{"norm": "layernorm", "norm_place": "pre", "norm_eps": 1e-05, "bias": "all", "init": "normal", "init_std_up": 0.0155, "optimizer": "soap_variant", "final_lr_fraction": 0.0}
Each number is 128 + 24 x the weight over its row's rms, rounded and kept within 0 to 255. Layers, rows and columns count from 0. Numbers have three digits each. The size before them is the row's rms in percent of the matrix's.

# up: layer 9 MLP up, 4096x512, rms 0.178, rows 3200-3212, columns 256-511
# down: layer 9 MLP down (transposed), 4096x512, rms 0.179, rows 3200-3211, columns 256-511
up3200 109:094079091106147119111119126181134123132160150116114119114155166138164152104115109182132097115167089147157110118190120105118146106151111172124159138098099127176156080080116114124139139104169112142145129079105133138118107090148130087105133130168126126121120164125088130128132139111118100123108144176158114129090114120100080125095104156129163134130152124176141136087126159082125136150127184144142115168093140126079186093106112131139166157103111157135164150132176090122137132082130127121116140145097069175106130117125107139116139146141110153114099105126115170137074096145136086110129110129130116101126097194152100074113116112137146075096143159109126106158154085139141120119122140067122128135129162161119128143146154169115133126132100127140098165084102129154102138135118146
down3200 098:139090143185107140100139094100131109138152166146137144170140119109173122113094111084190121120135129131146112132105098113118100117097133147136114105141101103132144133125151152158153131133115135099102116127133133165148118112115095156098154102108117098196113120157092128109147128124157124128141140098148100168158113140128162115128129114173105131125163125131110084117074176127124104095094151131099129143093149086150137107116122081160110107151113096133133169089129120105118157087099102128140133120072095116139123130073139085151133098091159124111129122123114114147132107103131131117136090101157139137139119141120142170107126151132153137087123129097124123144123097131141131092167153136160144164134122141076137127145102161144098164121066100143072120132196137137146116125104165
up3201 096:107120150172115121127133126214122147123131109134138116113154127123146098131100181093131146131121087128126102146124148122051103112134100179104168110136181163089133153107153133155130099123105117145076118122133105131185102112151104096160153112131100108127175138156086103171154131151128141182136113100065148137161121106102138104088123169150167137132144150112141122136131087089116107109145134153118093118182134177110113124124126050116149123157080123129107156112114091081133166134191121129153161090103116139115116133118094095116145141192143149080120101136155124128136149102118110098126128142129146146142132157142133170148167129128133093133148099134142141132131098106118153154072108148139127090118162139176162071137152145145076124138124158126120089137128092107113144134135086
down3201 098:115140103126120181102125128121140137135089164141124144085121135116108137125120104105147103158159116109123132153147138117122156110161147141108090113136108145111142131152132093121098132155112137107138124150137119088114132117092110131090135121158114134097101135139127133130146132115108073186159128131131158157114157120098157126172166119101161104078094090093139103130136086149115146142119164153115090102128122174108139123100082154116120153128092132102103164150117156103095102178102146136132072130159148156137152112129156135100129173079130137141129183136151158157113129092141092150131134166153120126117161150127153095119137143116145116103148158084140123147116133111161124132099140106104097128100081125095105130118088131122151126115124099157137156108146148174166131135161123
up3202 084:095163113148134151099104118179176108137142057121097142143156092126091140118105132126129151135116156139150107126117121165165149154095120149109162080149124145103150112147095097104143132133125172121122101118110075110149122107153154111112100125127101148116108109145140100120132099147165176117186131100138120112128139126147149127130159105106149121096162101136117162094113137130163137121126162095114117128125147099108137120087140133141123127103131091122126108148131088124150127122168099133095123121144079155141134170113088120113150092104139082137124117144099131128166114125160139127151099106065105160141147143141108144141104115111112143159132143146127112129103132139129174114148136061141143143136154132130151097136147120127124174115059169133106117078159127149100131118096086
down3202 089:099140134103096141163142161140111131133120130154174127103115131126150082129112176144097102186162100130120127138118126110128090149098143154073131117157116121165136150101166158145089115109088135150127124139098105104112113112128075196154116099127167123143108136125143153120176119124144155152122120157100142108144125146168092125120143091117159118169104131092164157167109112148089084138127106154150152126138118156092114122109131114084121095121119124097130131134131149134141084134131166135154127167154137076140173138123119163155165108120133100146154132085121154154180160153114143124109092125165093129094109115139140103129097138061116094117125133115139137122112151105151111136119116077097120123090166122093136148097094152116115113130123118144157117106112110140144130108090148
up3203 093:098156068123162096102132145164165147122127153121142133097111170155132130155122164136107148129140140126111144147126103109134158161138135132150154138095120134125119112167146138072148083098133156098124158108122107110061133124130075126154142104146165151148134147111150144090123131133121132132129126130079141137129119094146154120107151151144138091114116146125088088090134141182132122119154125161123079162140078088129132139146117140111145129115109120108127169118138146143133135121148143130120141162189125112111147154146131159112108150101162144142080100123101128078084124097130118109132152126131140170117142098121130129157144132154078176163140163127144172162118089104129111101124133090146154126151113128118131106145123121147160113156079140073081109104099166126135122147105114
down3203 096:111139136140139146118138160098102136108136130165139100147075152167137144120113109142094133106141177142100134145115095120085128137132125181150131141126125140111150136166161161112100105087144074144160141105099115111173118157172156183111134098104127133084123145154100141104127120135127126091146090163080067116156126093104125098141147159170128113123089111139103107107162101126134116064130100095120125147108105155125101122106097118205114215133144113075170126129105145132153096103134109118140130105142139115103132167130149105136189117141122175117099098170143153107122123117130163142124127149083117133116123134132140087128123159086128086146147141105096160137094084136122084137148084123139113125108127122151136140152128142130095122157114118111120128141165118147142160137104146
up3204 098:163096131129138117138140092098101156122106110155133132116089082153125189154148114115131112079103125133144089070131165121111079124132109120149099144167109148124152098121178129116073144139131156155148120125099117116150134111115140126134135112135107117095149148138168117106140120123113125146107112127141168127100184171136149135136122178125108098147163143117116093114074102150128157119176157150101131082156110144120113118119163125151125072116111097114145159145166179131143120080107093092124128136153142132108127090133131146114138120149152123128105156122153133115143106137134157140146158156139122128145140101108118146096141111189105128125106104136114165153126119146170133166113122135127121159141204118076073114107080129140111151101131107138094144126125154156103128146163129
down3204 102:196148115153099127126107133084125161150097120105125118134201130150141126088159131143146120128117155149116109163152097130115151133102140135129097183112090173120120141112156155107167108108137110131119134135124098110111128127106162094029124167113095065123121173126115094110123169158112153147162066117137173101135150138140112123113106111132111087096075150085153119154150129147147103132103101141119115132108139161112113131130113121140116140142154129109140130120084152146109097153123145135127066081102112107089156138115155138184133116144135103118172106129118122150098111136104130138172130100099098129140136131148133117168150141103148134148095098129127139109105097137154149117109099106140149151159071099129150110090156120090147101123103143106149076117060117150162122123144116
up3205 092:134111080127126122126130140122107178166156129089167134089094104161142131126121161167140159132107120127106113111114126162123131111149143121126131133110133123166140107056112101162149104153172080135140153128131105157088099122085103112146170162095129138108142092137123124119111151134130109149120122105098165124143110100119163124140131093115170116120140141116156147150125108089113175146143112114097155101122141118181108123136148101122099131139085092153109137124138171119082144120156138112110147128112104118100113129103099146118148113116183152138139138149122103158123118135077143185149133146110137183090146148102108166189103117114121116160100122150155142146085098090163132060118146110150133114126142120102093114111106157123111157098105118150140131171117144097120133133111149
down3205 097:136103147137120110140127162132116136098112157121150109148127101138128118114130137129113140156071136127086112144163109111136149104119138171097132186141109157118154176111118161128128135134129112130085134147154093147104118136094096129155139148120125113156151148124063145094126135133132168140130104119169134124126115067151135139120149129119185121105105102104145123166106125128139104107134115186093139111127135131152095169166125144187107072102161124086130142153149114106102135163147116095100147125145159126159158124147145117103110116153128122110147158127133126170112137150102096128137154169117091151105095112139138144132127135140139135124172148145136157118127129152097104104125132166071109133127091154122151140123129131112137137105116098141104112106099104112126105124093128
up3206 102:104134136101207082172154147119130159113134125103127139079130103137126173135116114111134121071137143103154111137066120124108123141124118120136166131106163115106145121139121111130138123127087138144163092110142116158143172127119153113072176106084105103108082115081137120105114095126134088090130130129096147098120122127127160120102145129142144068121123141082128170081128104140129128110130111116089164122101135170145135118114110138114102162104092113128141094158125116127104176122118112136140097136128160100108102140152151091125125106118157136127135127104152115114095124189137131079129107151113138151135144127108119142126127074134139125157128094166154150128116099182098127126154152126145152150135143154136081145116129148092129085146120126127097163080099114122132108092156117
down3206 106:129125125150139109120130171137130176145123149110129114115172159132112123127119107146127142103135102103092100082113123178136101106124148100101112109148137150139122114138120093153065106121092117153098118169171109077149118149160084127130138140141127146146152133122112115108127126182104144129128131141151085140126132094104134136134130104151139147166139141126105140137095125120105159122108132136151161147122138151129122113143102143089126125118104132150122151057128114138121112161118069126130162146150162163128116165131152131115098085124132179086142134120114176157125134125115079167150146100124103132128152146181149137206146136105138142139166180139107107090109150133105152107151136148109164158112102128156110151134103114143126158090122117153134099090176093107145132094111068
up3207 092:079120174140146141119078125145118137082114088112073179164115159106149156126178129108125119119092172152110098094137146165095101146144096167104123105099140138129140140146148098153144123165125171123174128162096095147099136087149138129143132092157099139100119135106098128136090070083092169152084148119130158088125075092119123101133108150144136122132126107128150105127137119128092153129119112127118112133150150122158130109095128113120186162132129131096149118136091110129088121139102110105157127124125118128130140131123094139097152131135094145106147159134124093152147131156098158145138089113133115052129103120092109168145145126146140146136122097119141146101122175128102144110134116117117131131141132168124118099134120125111133117131135134148147131108131089094135153150105136
down3207 097:164129155141164105125119139127100113122110150136160093132145135131126114129160088105140112137112090107137093110135114115172143117137111133161130082105140116137126137108143092180141149094119160108119138089114136169197126114141079103131141175135155118178118122151137125107073122130129082121107080114144061114119137132124169177106096133111160134144129085116157099134133092103116114148156117116142126164108141144147135117178165146124086117092133148085118094150145167123130176113162175144116162142110124087125147124097112185125132112154151093141127149121129122139127148102160124139141173134157166131100089125125109120109131151096177104122130161113161083137119123119123117105133156160154091144125127147125123115130142147149115095137124170129132133075102141124149151137127121
up3208 092:157091132145076100098139162106121145137144168147125120146143145092148157096138137134130099117132125070115068115078120157124117125101067141149136141136159069155158108127142135159083072141128140127149132088145144125112131165173156189145169153139095128122168134164134155154110125144141186174101116141131160156125119099147089126140134106159120106100104152196087177142095118108116095143141132167136129135122155106158115100141155110127159089145095185120073124109082110120092154052113138136094117164145110121146101139157140120093118102123094150174087177142123121136164112109119126141154105126134155126172128142089141143159128136093093164148105122098140124120163145162140159144187140144128162108124119120121120099112083109131114168114156136094133153111128167132144125101160131
down3208 096:102139144138124109141130170131114143145140119136156107184098096114128099107121079177178130104150137092134139120095124148153153146140122131117116109093137120089095110137140153179110089081166140118129098147143147126114157109106156106172115110131137124134165101109143137181170111086153149129143159119141119152108158128140163121150133151138115136162092126177123101123134141113178131162134171132165123145113156158109091070166139103200160147109139124133106094153085107154155132167105148091113123142079099158147059119094154146153116142140138161099108123123092087088132131135153161099151113102178100127104123150114138128090083149116108101108103165147146183147152111147135153148131117091148144152144140138135128126100151152089115126152117140153088133144131148125121122080086151
up3209 100:095096163106132102110191112108155148111102118124161125144092118060143097128160162099129155147162100142127143083151147121134110127168109161142103144120076103152171136124122162095147103180118134170140131111117100097100135121145130139140151110159155119104130085144126123120089157115134125142132094110097140123149092079125128119127134112146105142096110125123129111122156153136123150127130165105106124123179154104119117069140069135090136109087153135104130127162130153119141129148094146118114155144132135145079075138077130117141100166080137105124165138130143155122150193129083136093119121113107111163121125103096165166113097101142119097139121136065129113101168099127142133107125144091134157175146111122054157163114150134125089114119134116093134141127135114116145120159150158
down3209 099:126161138169152112118148106135105150165094106118106112130130117144110109127155173121124118119120143128142093131150072133104108135086152104118120109150148124113166118129132161232141121130128122130155135154140122124148147144113092138113129138118142141133144128121128122125141094122155125097131104141165103114076165112145120120094136114063135148134149101098090118121149142115099102119194153140150136131104121141139112146152120158157126098105087152122119155125129103125157139129095157114131111154054071172161139150130096123137146180130098130105151107173099128145068128093151134097123118135085129169099125142142152098073126135140088113097137127138115131109115108144102137123075154158134164135108135163160138141150098148146105136101089174136099112102109085127117120113104123
up3210 101:201123086106118135147153154123134144155108089117139101158167080115141160153120172134107129140126171098107154150114101126164163188154161112166110122126122155147149118122156115117168152150126155141170115147112114148104152146153103160155129120141163104159131126127098160057170149119107141147121107124171128151081111143109139096104166134134085139142133128108127128144164129115136146109188159122138214142138149151089162121145129099156140177131133158113102101112161116127118120133148093132126118166116105124133136127106126128124112109104146120149126127111103167140083120114157123098118154119182145134129116141172179121115158121124140108144128132138101123110125130152099124097119152135162087077113115126127128169157168112093153100123147128139150106184147137116141147095148121
down3210 100:131116128097105108180086124133148091105120161161138108113128111105085050151129116126105103163155143116149124114148153163142122129147119128108094152110165144130108128136139190142096115094131080133151117133104125169149147129156141120149128097155140139085105110137155097101116096103111125136138127115145104121150102119081161137129120119131150099139088073092127160154109163130115185101150145111167108154158096143101149154122163174113139134166167135107132095138110141139167121163127102132161139096123119169142108140136112125107154162155134185175073136136091126106130123093118113156103135124143077157103127109120191126108146131112128131152119136133143123104156124108073157140109136124110145147119105183146146124110113100179156083144186106155124108116107106129100140106121135
up3211 104:085106104165148126154133109119108131137174140139135091144169098186151143141116111127128137119138153139151123119106134153127108100111104108099164129145128077119133152132137156142142137142105118097135139142140143108122124113177114097104155139142127178155175137122133117141064111148125071129113128114134075124118147153145155129166090113098111074159103109104150163097137159117121158149144122134154142136113069155070135158150130121122100105126137108118156146128123138134127167111136136172087133140107121156147112134091080143139102121154166165117106114128155158156084110081164085158105117124101150135068139151176108126145131157081106123074157125136106137161139138129130118107143105156120123119103125158103126101123107107111128125107146178135121089158135096130118139141073107
down3211 102:113158098143136133112139147148124150121115132074123175118118073145088107108124109127087150137131143115087154132186134127130115105144099116081096141148147120134180104123129135101110132118146146112107089190132097113105169149102096126121172102133164141160122080159105145143125106097165156123135168129143110106140117084116105174112128122131123129118111103110097123129150133083152106136107127128103164135162132104129148113128101136130147110135077132156100159141159105093109207099158098144122128129114144119133140168112117139183132149079130139125164141136157129136146133128102133122173171113169082135132113126123133113148129126145115198101097104115136116132129125176166165128114144136138147121145123124135123150130099127118124163095119180182120095152143133131128129164101128
up3212 105:167106110149132129119125108101173142133101108101121133135155133124162135120147150091129097106165113147092166124117150136151124170115061112123117140112132087141134144142109110134171139146134102120170121121142133113135137105102112126143125132144126111100173113099186114155172113089110117152105180126089082159118111146166114146050137115104139107109148130116122169146110128116119140133132159151131143147109153108096142118164141129099145135125091145158091107091092123083127151151098119125124139106105140138124118134100151159122084116144059136143136141155123104151134132145111138152135159089138165102165144141086163125147129101122152160083151106108124098153125125136135145125154088179138114107114125133081125137136152087142130148160102159101082123112120144140101130116160130